Weights of a small transformer language model.
Size: 12 layers, width 224, 4 heads of 64, MLP 896 GeGLU.
Architecture: RMSNorm before and after each block, no biases in attention or MLP, tied embeddings, capped logits.
Training: a variant of Adam for these matrices, 210M tokens, 6397 steps.
Each number is 128 + 32 x the weight over its row's rms, rounded and kept within 0 to 255. Layers, rows and columns count from 0. The size above them is the row's rms in percent of the matrix's.

# layer 6 MLP up, 896x224, rms 0.0683, rows 172-211, columns 56-111
size [113  96  97 102 109 100 101  99 101 103  92  97  86  88 101  90 100  95 103 109  98  96  95  94  95  98  99  94  96  94  96  94  99  98 104  92 102  95  93 108]
[[103 165  49  51 118 121 161 117 150 140 202 138 114 156  43 132  94 157 154 118 141 119 114 165 143  89 120 221 205  98  76 125  88 128 137  77 165 120 115 128 180 180 150 167 130 150  64 121 107 142 110 154 157 167 170 130]
 [152 159 163 135 143 148 147 117 148  96 128 101 174 101 170  77 142 105 145 173  97 104 109 127 133  92 141  93  85  83 116 108 141  66 160 159 147 105 100 165 149 194 167 130 138 127  90 108 146 125 157 160 106 148 160 125]
 [115 133 118 201 149 174 174 160 132 149 113 122 139 171 124 130 114 110  85  92 131  17 113 157 131 159 137 123 138 110  95 142  74 128 105 111 121 132 143 139  93 131 109  83 112 135 104  74 169 155 116 166 149  39 163  92]
 [171 147 174 126 104 155  53 141 112  83  91 136 139 145  97  42 145 132 129 117 155 100  80 147 173 113  84 122  99  56 148 103 155  96 161 135 111  73 141 108  63 161 144 131  98 115 139 126 116 130 121 128 129 149 144 100]
 [138 146 151 116 124 104 114 137 198  89 199 163  84 187 137 116 159 139 119 180 131 124  75  84 166 120 161 113 116 100  76 115  83 117 138 155 156  82 138 128  76 128  88 125 147 122 140 128 119  70 125 128 140 155 177 123]
 [152 173 185 165 125 131 100 151 177  98 132 120 160  61 101  85 121 139  83 179 126  95 130 105  47  95 137  55 116  92 104  76 136 135  61 123 130  57 111 121 145 150 149 157 126 101 175 104 169 142 145 134 123 151 129  89]
 [106 194 184  88  92 142 150 140 156  79  77 124 152 192 104 142 145 156 134 127 148 134 192 171 152 105 180 113 104  53 123 171 131 127 191 138 101 119 118 119  77 181 107 130 133 139 141  92 134 102  89 107 133 124 115 122]
 [209 132  69 117 164 177 132 144 104 103 109  73 128 114 115 140 118 147 164 116 108 164 159  82 149 104 190 127 149 154 165 152 192 157 169 125 146 100 126 106  97 176  76 170 163 129 131 142 113 105 152  93 169 109 110 116]
 [101 120 193 169  91 120 117 125 153 132 153 199 127 153 167 142 150 160  98 121 199  96 132 135 126 208 131 110 169 103 142 207 151  86 136 102 148  95 145 165 118 137 103 136 193  73  76 173  57  96 117  96  16 145 142 115]
 [117 136 129 117 199  75  98 137 147 156 126 127  77  58 102  66 129 127  67 128 156 160 146 177 159 115 131 137 122 132 145 104 160 131 100 123 113 114 194 130 159 152 165 204 194  73 100 151 129 172 146 140 106 154 208  63]
 [176  68 122  80 115 154 150 109 135 152 144 146 110 143 163 118  82 128 166 128 166 236 123 112 122  85  97 144 166 158 156 126 106  99 117 148 192 134 105 158 113 150 126  65  98 203 117 108 127  95 117 160  93 148 148 113]
 [110 127 151 144  77 124  98 166  61  93 181 121 141 107 125  91 165 168 154 149 148 132 119 160 105 166 170 143 146 143 143  84 133 130 110 185 141 117 100 158 175 218 112 110 101 115 192 140 121 115 190  95 130 135 143 141]
 [134 108 124 140 151 117 136  66 126 113 145  30 133 113 119 179 143 109 116  70 156 132 110 157 105 112 120 134 118 147 133 150 119 131 138 162 130 131  84  83 103 162  89 130 100 120  91 111 120 114 168 155 106 135 117 140]
 [ 89 118 131 140 114 131 101 144 132 126 159 154 128  81 162 140 133 104  74  61  99  86 118 149 154 142  99 111 113 158 149  91 147 150  92 183 130 165 172 110  80 129 174 107 177 104  98  93 134 111  77 155 147  89 127 133]
 [167 119 117 149 113 112 155 102  98  64 114 138 124 142 167 129 165 146  73 183 111 127 144 153  85  98 154  58  49 171 142 127  73 136  86 107 178  77 112 149  30 115 138 125 121 173 139 160 152 134 171  76 154 135 124 168]
 [154 140  95 163 114  44 144 133 159 126 157 202 113 122 167  82  75 114  97 137 101 176 162 102 137 107 199 141 149 130 147 124 127 122  82 132 111  99 150 101 135 144 127 138  98 103 139 120  91  71 124 127  51 102 127 113]
 [100 109 134  97 127 166 131 118 104 146 155 137 127 167 114 136 133 160 121 145 119 152  94 125 167  75  79 174 193  99 189 154 168  94 129 132 127 102  85 134 128 117 119 129  69 148 122 130 109  97 143 116 141 121 152 107]
 [108 170  49 156  89 129  63 150 105 148  87 120 101 131 149 133 110 135 112 100 113  76 161 110 155 154  96 143 133  92  86 121 116 134 185 196 125 143 141 122 120 174  95  75 146  90 181 108 138  97 127  98 193  94  84 138]
 [151 114 171 144 147 152 147 133 136  90 105 172  87 123  61 132 111 122 146 113 109 122 142  83  85 116 117 145 176 123 121 140 128 133 132 130 152 172 105 129 116 119  68 174  80  95 106 135 132 115  67 141 170 172 195 109]
 [ 83  88 127 102 112 127  95 153 134 177 133 105 125 128 106  92 106 120 144 122 146 100 137 112 144  54 148 161 108 176 153 143 141 164 123 150 116  81 136 143 110  91 226 167 123 208 151  80 164 113 141 120 158 120  89 143]
 [111 131 152 170 125 129 100 118 139 101 158  80 110 109 130 132 124 127 113 167 119 118 125 162 133  59 167 168 196 160 103 114 131 136 159 151 180  74 139  96 153 127  91 174 200  70 164 123  88 145 121 116 128 109  71 105]
 [ 42 133 155 152 142 156 121 137  98 122 121 122 156  82 120 160 174 161 115 107 134 105 106 156  68 126 111 113 128 100 155 137 132 125 159 154  78 134 120  97 183  93 108 141 135 137 160 153 110 207 150 128  99 171 113 175]
 [ 96  69 136 135 161 142  74  72 118 134  98 169 113 173  41  98 125 142 163  96 128 116  80 148 150 110  73 148 109 137 144 117 156 178 164 191  70 146  96 155 110 156 104 112 109 165 143 183 105 147 134 173 171  71 156  78]
 [147 160 180 170 148  79 106 146 123 127 133 176 118 160 150 135  96  96 120  84 135 175  98 165 112  74 134 108 131 172 168 106 146  90  81 112 164 103 126 128 174 120 162 141 126  97 147 103  69 156  94 109 148 147  48 173]
 [183 106 111  74 176 124 149 147 122 112 129 139 111 100 151 161 134 117  72  97 135  60 120 119 112 122 131 138  84 130  80 119 153 122  91 177 160 166 126  86 191 132 127 147 143 131  96 194 179 141  97 125 139 143 116  92]
 [154 164 164  82  73 101 129 147 138 153 161 120 115 158 122  64 136 181 119 103 128 155 166 182 121 147  95 163 167 113 131 149  95 102 106 110 142  85 147 122 210 119 119 149 132 206 126 106 115  81  95 114 121 137  96 112]
 [ 75  98 134  90  64  76 124 181  93 171 140 128 146 163 115 127 166 171 121 110 126 144 128 140 158  55  84 122 162 101 118 197 128 142 105  68 147 179  98 174 167 145  76 134 184 156 147 123 123 110 117 128 130 159 106 119]
 [154 122 144 177  85 155 104 123 113 121 156 180 165 200 101 124 125 109 123 102 147 145  95 139 173 135  80 130 153 122 159 168 149 158 148  95 109  89 155  82 115 131 138 141 138 130 174 113 107  96 123 168  86 154 156 146]
 [185  86 132 150  97 178 112  65 134  86 209 189  85  91 144 221 157 164 109 115 154 189  98 152 154  97 133 138  95 170 145 100 141  86 133 176 164 122 142 114 149 108 127 161 122 160 177 147 118 147 101  75 123 147 105 141]
 [145 145 107 123 172 179 161 181  76 192 113 146 135  94 123 147 136 140 173 137 159  88  59 107  73  86 164 128  89 144 114 126  64  79  71 166  86 158 180 130 167 111 151  65 113 133 125 164 126 151 160  95 128 147 139 162]
 [125 132 145 164 156  72 131 151 166 146 129 120  90 132 142 117 110  73 130 133 112 114 144  75 186 132 159 177 105  95 217 137  69 145 131  79 121 122 151 106 180 120 130 136  85 170 169 166 158 200 149  49  91  61  85 153]
 [144 127 154 101 106  70 134 159 140 180 131 119 107  48 113 122 121 120 159 106 110  81 108  51 123 135 135 152 130 105 122  92 147 102 103 132 120 199 125 118 125 100 192 158 111 106 136 109 166 163 121 184 206 126 186 176]
 [129  76  63 126  52 134 102 167 149 115 147 159 149 100 117 148  79  94 169 121 125 104 151 157 129 133 118 127 121  91 132 149 136 142 132 147 131 190  97 117 108 140  68 149 184  88 108 149 113 135  83  54 190 169 113 155]
 [159 124 167 149 112 126 142 121 166 113 136 114 150 197 101 139 150  85  66 174 128 119 107  93 190 108  92 111 130 150  89 151 161 117 167 145 158 163 146 146 123 152 111 105 109 152 154 124 123 128 122 174 100 166 138 168]
 [113 100 152 129 167 126 122 117  94  98 113  54 102 119 164  84  81  85 115 151 137 149 129 111 155 149 134 136 116 156 121 162 152 117 119 145  87 105  91  87 126  80 176  71  74 172 164  42 164 153 115 148 133  73 189 144]
 [144  67 144 152 105 105 158 110 211 157 131 105 113 129 195 148 101 114 116 127 163 104 145 117  46  99 156  54 106 138  98 155  97  81 160 108 112  98 157 139 146 136  64 125 145 143  63  32  99 153 119 165  79 133 152  90]
 [ 60 125 111  82 118 164 141 180 106 170  82 169 135 108  98  71  68 167 126  95 159 102  80 121 128 161 216 172 116  86 178  78 123 149 136 159 116 119  79 131 154 110 128 176 149 126 133 145 115 110 127 135 158 109 209 131]
 [111 151 160 148  91 168 111 134 110 102 140  78 138 124 176  93 144 127  96 144 107 134 106 122 149 114 136 112 106 154 120 126 130 145  76 166 104 114 173 117 135 140 141 132 128 159 155  90 140 119 183 199 119  85 123 119]
 [102 111  51 145 114 154 110 132 165 141 151  82  85  92 129 181 142 122 120 154 132 173 115 125 189  93 186  92 172  93  37 134  89 128  77 124 100 111 144 137 119  55 192 115 144 132 129 121 113 116  74 167 102 132 104 115]
 [138 125 104 120 100 168  93 146 111 116 209 189 110  84 131 145 135 162 126 141 126 119 102 151 127 111 150 169  54 124 111 158 124 163 126 110  91 136 137  83 129 153 129  96 198 154 106  95 169 141  95 138 161 100  99 149]]
# layer 6 MLP down (transposed), 896x224, rms 0.0666, rows 172-211, columns 56-111
size [ 93 100  93  99 111 101  96  95 103 100  92 101  92  91 104  90  99  96 108 106  99  98  94  94  96  98  97  97  95  92  99  97 102 100  99  92 102  96  95 107]
[[147  92 132 129 117 130  94  82 109 104  85 142  81 129 110  91 144 140 104 175 163 141  79 162 131 139 117  85 141 114  92 107 181 121 164 160 153 116 113 143 138 119  65 129 100 176 130  77 100  88 126  92 200 197  52 138]
 [ 99 121 112 120  44 144  75 152 103 149 111 125 114 164 147  97 160 162 142  59 151 173 136 105 125 186  67 128 129 107 116 123  98 128 150 101  78 124 129 154 168  90 150  76 157  94 128 134 136  94 143 123 194  89 126 100]
 [111  84 106  86  83 101 121 130  97  95 134 160 153  91 139 125  97 174 168  91 181 177 179 106 111 111 152 143 152 137 125 130 170 139 145 162 105  83 100 168 143 132  88 178 141 140 132 187  73  94 154 117 136 165 132 140]
 [210 130 142 166 144 107 114 147 171 135 135 100 150 115 148 146  89 106 142 125 131 125 116  65 149  88 123 101  90 112 103 117  97 170  58 126  98 140 147  87 167 194  80  49  98 103 133 121 171 107 165 125 165 189 105  88]
 [102 111  67 106 117 142 107 168 175  83 177 123 124  86 146 138 144 107 112 119 100 108 133 119 157 158 121 147  58 146  71 109 152 154  78 109 203 181  95 182 180 164 130  80 115  92 113  71 183 103 188  93 108 156 161 148]
 [129 133 101 184 126 141 202 171  62  96  76 114 126  73 125 152  73 148 159 166 112 198 129 145 116 109  73 103 159 109 152 100 127 147 132 173  85 208  54 155 121  96 154 124 123 152 144 147 187 198 119  82 147 147 124 200]
 [ 86  85 159  56 116 150  92 136 156  89 202 171  89 113 140 147 114  85 100 133 115  94 136 126 135  98 148 141 141  75 114 140 117  83 162 161 134 114 151  91 126  83 122 168  84  80 141 126  95 179 150 103  49 125  47  76]
 [154 100 179 126 136 138  97 128  88 126  96 140 141 136 141 130 165 134 133 180 128 103 161 114  88  82 108  81 183 112 103  69  64 135 158 150 103  90  94 192  65 161 175  96  60 109 105  72 108 181 134 115 112 178 192 122]
 [115 144 140 116 147 152 139 160 132 145 108 184 125 143 161  93  95 108 131 173 128 148 173  60  97 130  95  97 169 147  84 132 132 117 110 127  75 195 159 136  90  96 112 132 111 123 154  87  89 143 171 184 163 170 157 115]
 [114 108 132 148  88  98  79  74 115 136 133 193 161 141 148 104  94 206 178 170 114 121 161 130 104 159 127 105 120  76  93 148  98 155 145 151  98 126 146 116 139 152 122  50  61 136  92 202 162 122 159 153 155 146 102 119]
 [ 96 198 108  54 107 124 128 124  86 141  99  85  67 148  73 119 178 120  89 112 100  59 141  79 147 135 150 106 102 109 124 124 147 141 151  75 111 118 183  86 128  79 101 140 123 111  92 147 156 125 201 129 134 106  64  96]
 [108 170  99 130 198 144 156 128 179 103  40 106 151 134 128 195  79 173  93 143  92 132 114 122 112 109 125 157 122 186  44 174 173 110 131  84 100 119 140 146 110 214 126  93 120 175 130 125  43 180 116 135 119  88 117 168]
 [164 109 152 162 131 111  79 171 127 150 170 165  92 121 133 122 122 139 103 128 126 112 134 195  51 116 157 142 154  89 200 155  85  98 119 135 182 124 107 155 101  87 169 112 121  95 123 102  87 144  98  94 159 125  77 160]
 [118 143 196 160 107 105 115  88 142 157 203  61 145 135  89 103 146 111 169 156  70 119 105  76 167 150 169 160 103 133 175  78  49 164 145 164 113  89 122 112  96 108  90 120 132 137 104 121 191 124  64 140 147 144 120 109]
 [113 147 170 146 103 120 135 143 129 164 133 136 176  70  99 207 175 141 149 142 196 131  61 140 115 162  97 123 142 125 108 156 145  49 134  94 113 210  74  29 140  78 118 106 103 132 118 146 107 119 159 109 122 171 150 134]
 [137 100  89  97  96 163 115 127  78 114 112 132 137 156  87 128 141  89 117 171 124 115  97 153 100  86  97 106 109 101 117 189  86 146 129 158  99 149 102 109 102 123 145 142  80 163 116 111 120 165  94  95 181 139 181 160]
 [132 152 153  88 100  77 128 171 131 115  88 123 107 116  74  77 130 102 118 134 109 128 164 107 109 126 127 110  65 108 171 144 145 112 107  88 103 125 144 129 103 111 183 119 167  73 107 124  99  59  95 170 139  68 126 144]
 [124  98 100 179 133 147 139  66 116 129 140 119 132 106  97 125  65  83 173 156 121 117 108 238 128  87 176  97 129 206 166 104 112 127 111 111 145 109 143 142 147  77  95 142  74 153 117 170 140 128 138 106 144  47 145 170]
 [159 150  77 100 144 149 135 138 132  94  90 107 121 122 117  74 196 148 125 147 157 149 145 152 114  66 154 116 145 102 155 132  63 172 141 147 110  70  83 158  66 147 171 165 178 110 148  80 135 143 103 160 161 136 140 147]
 [182  96 148  96 141  87 162 124  89  83 135 110 110 146 149 159 103 175 116  88 186 121 157 111 186 125 169 138 154 100 111 132 231 101  83 184 142 133 133 138 191 101 172 122 105 182 178 147  84 126 175 104 180  86  96 149]
 [106 133  98  88 157 111 131 113 127 139 123 131 139 126 149 123  88 158 157  76  82 102 127 124 173 127 156 117 177 127 110 184 102 124 144 122 119  91 111 129 133 112 145 161 175 164 166 100  60  98 155  95 123 149 160 130]
 [152 102 133  78 158 155 133 127  96 151 167 106  92 142 100 114 172 105 140 113 151 177 155  92 181 161 169 118 107 154  98 147  94 163 116 104 116 144 126  94 121 140 140  87 128 144 141 155  77 169 120 120 112  95 116  59]
 [144 104 124 120  82  54 147 155 179 142 140  95 120 119 177 145 115 133 121 147 162  84 108 160 147 179 133 111 167 135  60 128 120  94 133  88 195 126 107 114 171  97 144 139 186  92 149 129 120 115  60 129 100 143  81 126]
 [107 145  54  81 120 177 171 123 135 128 127 141 125  48  90 125 170 147 162 145 124 109 161 126 134 140 129 121 106 113 141 125 110 124 121 110 164 148  94  92 124 127 128 110 108 185 111 158  87 111 166 127  76 147 189 102]
 [150 134 126 174 146 107 138  92 151 165 145 142 155 131  52 180 104 149 154 166 134 197 115 127 157 135 131 161 132 152 159 164 135 115 214 110 175 113 173 138  87 157 145  77 128 141 131 117 111  84 181  86 149 102 194 129]
 [108 148  86 101 119 129 126 102 156 118 123 137 153 103 121 125 146  77 112 150 134  71 156 109 132 103 163 117 102 113 147 180 126 132 173 169 143 139 118 128 121 165 165 153  73 119 113 131 130 166 106 141 112 159 159 112]
 [176 135 127 120  72 138 128  91 145 157 153 203  70  97 132 154  93  70 109  88 148 128 114 121  92 181  96 105  83  89 163  96  89  91 113 156 183 159 146  89 111 107 180 157 116 121 135  94 116 139  97 120 153 117 185 137]
 [148 112 159  92 150 134 104 108 113 171 103 102 140  86 133 138 144 157 145 171 148 124 134 150 146 186 117  97 134  92 125 144 138  83  97 106  45 152 126 128 188 152 108 149 108 108 124  92 123 109 148 103 133 112 132 162]
 [169  99 102 146 140 152  89 143  97 118 115  84 225 173 123  74 137 125 103 204 136 140 117 156 180 102 197  97 128 157  76 152 195 131  88 151  48 133 169 131 138 134 166 152 131 150 141 113  65 115 153  84  82  99 136 136]
 [124 131 146 133 112 110 118 106 129 105 155 117 131 144 194 135 151 145 142 153 132 177 185 129 214 157  99 157 126  81 120 124 166 155 191 135 120  95 112 109  91 152 130 141 221 116 106  88 158  96  96 165 109 105  88 108]
 [147 137  91  95  98 136 184 146 118 152  68 142 128 139 108 155 132 150  37 147 138  66  76 153  81  64 151 154 161 151  87 154 162 106 104 194 148 116  80 135 120 141 160 153 162 132  87  97  58 130 104 158 144 154 194 132]
 [115 128 108 179 126 141 109 123 148 134 161 176 101 204  69 111 118  63  86 188 145 166 180 141 123 102 147 104 151 167 115 104 100  83 118 121 128  87 139 119  95 114 102 138 191 127 174 183 154 131 212 152 111 116  79  97]
 [108 123 119 148 117 115  95 175 139 147 122 153 114 152 141 154 122 134 154 126  42  82  66 148 148 115 138 111 194 171 171 145  61 145 136 191 156 101 154 157 165 177 109 105 187 129  99 108 122 159 170 114 126 108 158  93]
 [136 104 187 101 121 154 104 110  57 153 147 154 150 149 164 115 122  94 130  61 103 131 125  57 144 119 164 130  80 117  86 138  96 120 146 143 139  80 139 134 115  68 154 116  78 147 157 135 103 157  92 151 159 128 139 182]
 [197 130 111 163  94 157 118 151 134 155 163 117 158 107 117 117 111 150 175 173 105 152 141  84 179  83 142 103  79 101  79  94 134 142 136 108  90 171 146 145 106 104  94 142 128  84 145 151 164 199  94 134  75 114 114 128]
 [109 159 183 137 215 163  95 106 106 108 121 241 151 122 118  86 125 111 165 220  82 137 148  88 108 184  60 128 142 124 115 131 137 150  84 179 107  76  95 108 127  93 190 121 101 144 162 174 163 129 175 173 104 153 165 124]
 [ 68  92 189 114 137 130 111 185  80  79 130 123 122 152 122 140  87 135 153  85 136 132 145 114 107 156 142 114 177 162 136 145  89 137 160 134 156  73  99 142 113  81 144 116 172 129 104 144  53 127 121 113  72 114  89 179]
 [ 90 115 119 141 150 107 107 100  97 163 104 182 139 124 131 157 138 157 137 154 136 142 178 108 124 112 133 119 128 126 138 155 108 110 153  95 183 138  67  92 181  95 147 143 109 143 141 189 109 101 112 119 132 161  63 141]
 [128 120 195  85 177 114 110 150 148 114 139 162 132 118 124 102  60 160 113 185 133  94 145 129 101 190 118 178 131 147 199 145 192 140 119 187 118 129 180  83 143 140 103 121 101  95 138 153 159 124 187  58 138 159  76 144]
 [152  89 140 108 156 162 114  78 113  78  96 132 105 116 118 146 132 141 164 149  82 127  54 142  96 139 161 199 114 182  98 142 186  90 120 113 150 154 143 166 135 192 159  73  77  95 132  82  97 132 154 160 127  94 149 134]]
# layer 6 MLP gate, 896x224, rms 0.0708, rows 173-212, columns 56-111
size [102  95 104 109 103  99  98  97 108  99 105  84  94 103  86  99  94 108 104  99 101  99  94  96  95  95  95  95  94  97  99 100  96 110  90  96  95  93 105  96]
[[130 164  96 142 135 130  79 152 193 132 184 165 113 169 135 115 140 111  77  93 116 180 117 141 137 152 136 170 122 128 140 112  98 157 175 139 143  72 176 111 133 103  98 162 139 143 135 115  71 134  89 156 145 132 165 131]
 [124 134 118 118  74  85 111 130 133 112 129 168 149  81 140 146 151 170 182  87 180 202 191 115 161 111 163 176 158 146 110 144 145  96 118 129  52 112 112 117 139  88 154 150 121 142 163 134  90 142 128  88 104 176 112 139]
 [135 160 193 168  59 129  97 131 187  83 163 141 125 121 142 115 151 115 172 125 134 103 130  95  95 130 126  89 114 102 128 132  84 101 157 141 132  46 138 165  73 175 146 103 166 104  87 120  94 145  96 135 118 143  62 111]
 [104 128 101 141 174 145 110 113 148  87  85 150  96 129  87 149  99  96 190 195 104  81 117  88 168  68  60 115 125 158 143 140 122 122 136 146 104  69 134 162 120 119 141  85 110 175 121 158  34 142 104 162 140 139 135 124]
 [117  65 133 136 183 154 127 108 141  95  98  55 156  82 132 132  87  71 136 132 146 126 179  79  76 124  52 132 144 203 134 145 144  62 127  90  99 159 123 135 139 105 184 150 125 161 113 127 166 187 115  67 133 157 114  75]
 [110 121 152 160  90 139 136 174 134  85 103  90 148  77 112 169 149 101 123 137 137 147 119 130 107 161 161 167  84 120 124 139 109 123 126 128 101 110  90  74 135  93 191 104  50 113 126 120 150 132  81  76 166  75 203 157]
 [137 126 110 159 123 162 146 212 132 145 149 132  77 143 157 122  97 124 151  64 128 152  76 105 160  88 180 156 133 123 181 125 200  85 147 156 112 128  76  96  74 152 108  71 145 122 147 101 143 161  62  82 186 135 112  84]
 [152 128 100 124 114 182 117 123 150 154 100 113 153  99 132 148 158 112 107 107 165  96 157 167 107 139  84  18 130 122 140 172  96 103  97 123 136 135 140 165 165 175 139 126  85  98  85 110  90 137  98  97 183 131 190  64]
 [156 107 180 198 108 162  91 107 122  85  77 138 130 159 147 141  86 177 164 157  77  96 157 101 134 130  91  93 130 119  72 142  51 136 154 141 148 148 129 167 106  98  98  95 100 115 115 167 160 118 145 172 125 117 138 188]
 [133 172 171 209 139 144 181 127 135 191 128 117  76 104 150 144 121  74 131 144  94 177 105  70 122 117  99 128  98 106 130  57 102 144 200 110 187 109  80 183 115 139  86 145 110  96 159 114 120 133 128  98 109 134  90  91]
 [103 153  92 138 191 148 137 108 124 118  94 148 139 163 102 151 191  90  96 109  97 104 127 157 141 105 191  82  46 169  83 134 144 113 121 168  87 113 184 136 156 160 119 142 134 131 180 131  88 145 153 107 125  91  54 129]
 [162 102  98 126 178 150 155 114 166 104 116  75 120  98 157 121 109 124  33 171 101 108  94 208  87 141 219  94  98 118 114  70  74 118 153 153 117  80 173 158 145  71 160 127  86 119  42 138 121 123 115 156  71 165 143 147]
 [116 174 135 124 140 172  67 109 130  57 163 140 109 161 168 167 136 127  98 154 135 145 108 104  95 182  79 150 147 124 134 113  97  45  78 106 165  41  95 172  70 142 124  79 149 103 127 127 108 187 135  85 142 128  98 156]
 [120 108 177 118 118 130 128 127 138 126 171 153 182 138 137 131 181 100 131 146 150  95 128 140 136 172 144 162 102 182 169 140 152  77  86  73 144 101  87 152  81 142  93 117 129 106  94 207  68 115 133 110 148 149 150  99]
 [140  93 123 107 111  95 122 154 176 169 108 163 145 110 119 133  90 122  78 192 140 178 110 105 146 152 157 124 116 126 129 120 110  90  94 111 116  80 152  92  78 145 116 187 223 126  47 111  83  55 166 126 118 127 198 165]
 [ 75  95  75 149 116 149 192  91  99 142 111 168 182 196 233  96 103 151 149 128 118  91  99 108 119 103 147 153 148 156 152  83 164  91 114  94 146 128 128 123 114 149 104 110 106 122 151 110 126 139 145 125 125 159 209 107]
 [182 135 113 144 166 104 138 139 114  98 116 150 121 123 157  87 134 133 189 113 132 153 129  97 127 101 158 117 140 129 144 158 199 180 120 132 120  87 141 120 182 141 110 130 107 112 164 165 186 140 110  69 152  75 151 135]
 [ 99  99 139 176 110 173  84 192 104 170 127  95 158 131 100 193 125 121 146 117 102 151 133 113  71 166 153 172 128 160 119 132 122 102  82 112 156  80 142 178 119 161 118  88 122 132 146 167 175 185  86 150 151  72 116  81]
 [110 142 135 149 171 144 188 173 106  94 138  90 117 142 176 127 140 111 143  62 122 157  98  75 132 120 122 146 129 123 148 149  86 120 156 126 111  91 136 135  83  67 179 110  80 172 106  86 152 120 155 130 139 147  68 149]
 [104  95 175 145 107 151 121 137 176  81 109 109 157 151 105 146 164  81 117  67 190 135 159 139  59 137 155 123  67 142 157 156  77  88 151 156 120 138 139 173  92 138  50 122 143 134  79  81 138 116 135 127 108 130 155 139]
 [161 173  89 200 132 133 128 161 176 124 106 179 171 133 139 131 126  98 111 191 164 161 151 120 130 105 156  25  84 104 146  82 114  98 153 131 151  76  99  30 175 159 136 194 163 104 134  59 114  57 106 129 178 133  61 134]
 [184 200 136 127 177 106 196  91 135 137 114 118 127 122 116  95 114 132 180 136 164 161 132 153 131  70 117 132 137  75  92 148 165 182 144  62  53 125 116 133 155  76 173 161 155 160  95 126 119 141 105 137 123 134 118 145]
 [187 148 116 108 133  89 146 105 107 122 132  51 130 197 149 134  95 117  84  87 111 128 183 114 185 123 149 115 164 146  81 173 195 188 138 164  87 170 159 129 173 102 176 125  93 150 108 132 140 137 108 146 129 122 188 167]
 [163 162 187  91 130 119 141 170 176 133  96 149 124 123 124 158 119 118 135 123 160 181 105  66 114 157 158 151 139 120  73  97  82 131 117 128 165  62 131 106 123 164 159 161 175 165  85 125 136 140 160 167 149 193 130 182]
 [100 139  85 119 118 133 145 142 102 142 163  98 153 197 116 132 121 177 189 179  83 162 143  70 101 147 115 118  88 134 143 120 115 172  33 109  65 112 125  71 185 118 136  94 110 144 158  86  78 150  91  85 107  78  96 135]
 [118 109 146 132 151 124 166 100 133 152 135 133 169 148 147 163 110 132 166 201 136 147  73  48 166 119 156  85 144 131  97 190 161 146 139  60  45 106 112 149 124 133 111 133 146 145 143 175  98  94 142 142 111  78  49 157]
 [ 80 132 142  94 155 118 173 150  93  99 126 128 134 159 159 120 195 149 156 151 102 141  84 136  80 122 128 176 132 112 114 149 116 133  42 123 119 150  95 156 175 119 140 130 110 133 187 105 189 192 107 199 127 169 195 131]
 [ 49 165 153 119 121 138  98 138 163 132 168  45  86 143 100 186  93 179 119 185 112 105 146 112  98 179  85  82 148 127 122  84 101 131 193 179 135 165  67 135 111 168 132 154 126  92  69 106 228 127 144 136 112 122 109 131]
 [160  79  82 153  95 131 122 191 129  94 134 146 140 143 111 113  98 112  83 173 135 134 123 195 158 128 102 154 173 135 174 153 156 139 193  68 127 123 101 159  57 140 114 162  74 126 139  80 133 128 104  87  76 149 149 122]
 [ 96 117 122 103 126 117 145 126  82  81 113 125 146 127 157 125 152 113 160 111 121 137 220 170 154 133  88 147 114 144 169  86 154 137 130  47 115 171 121 129 158 102 142  76 132 147 143 166 131 159 119 114 167 116 110 138]
 [107 165 134 173 142 128 145 158  73 116  45 112 132  94 174  93 135 117 117 135  92 123 106 148 178 113 155 149 116 138 162 100 119 212 130 191 124 145 166 125 149  93 116 117  83 163 122 120 137 116 108 112 133 136 164 131]
 [128 141 123 107 117 135  85 157 232 109  99 108 154 120 105 114 139 127 154 140 114  52  95 133 155  94 137 104 142 138 169 129  94 155 165 139 105 105 113 104 119 132 123 142 126 160  87 117 130 110 112 163 218 117 186 150]
 [103 107  86  84 109 115 154 154 143 116 155 128  91 122  86  58 126 189 120 116 101 126  64 150 152  98 127 153 103 146 156  78 153 119 116 112 126  96 124 108 133 156 120 107 111 132 154 156 135 136 104 115 119 180 161 164]
 [ 70 103 178 112 132 129  42 100 137 133 107  85 107 136 123 115 165  67 141 185 116 133 149 188  98 147 114 120  49 140  82 144 139 145 139 156 149  84  84 166 103 136 120 107  85 152 149 114  56 119 108 144 164  96 160 129]
 [157 179 129 139 142 114  83 152 139  89 105 174 101 105 148 129 127 101 142 113 143 163 158 123 148 110 132  90 127 135 113 111 109 164  84  89 143  91 142 101 141  87 148 108  94 149 223  86 118 171 122 142 209  88  62 147]
 [132 247 149 134 119 132 102 108 172 162 110 175  90 164 123 101 169 106  91 108 127  82  87  96 134 188  94 108 109 113 122 132  88 142 101 124 121 132  89 125  59 175 103 156 147 134 109  77 105 109 116 127 135 179 160 178]
 [148 164 114 145  88 126  68 205 120 119  90  87  63 150 113 120 142 116 136 146 121  67 105 124 134 101 112 180 115 118 186 121 126 110 142 120  90 109 161 128 147  85 115 110 127 127 104 112 135 108 125  74 140  91 167  68]
 [153 160 163 105 155 114 103 109  59 147 140 142 110  70 178 128 102 133  94 101 148 127 156  65 151 165 133 115 147 157 114 156 106 113 147 142 142 166 116 129 110 146 110 116 161 166 130 162 118 143 161  93 113 191 144 112]
 [110 133 123 159 120 138  85 144 180  95  74  75  93 131 128 158 175 129 139  92 127 129 137 155  77 165 172  89  64 169 159 123 143  92 115 135 172  89 176 128  88 161  80 131  73  86 169 138 118 159 145 134 174  84 150  88]
 [130 118 164 116 149 128 143 109  99 161 121 209 148  83  86 110 103 142 155 109 141 139 106  85 158  94 112 121 128  18  77 162 133  88 134 104 130 136 110 151  48 108 146 162 114 179 121 141 143 153 155 109 102 166 171 106]]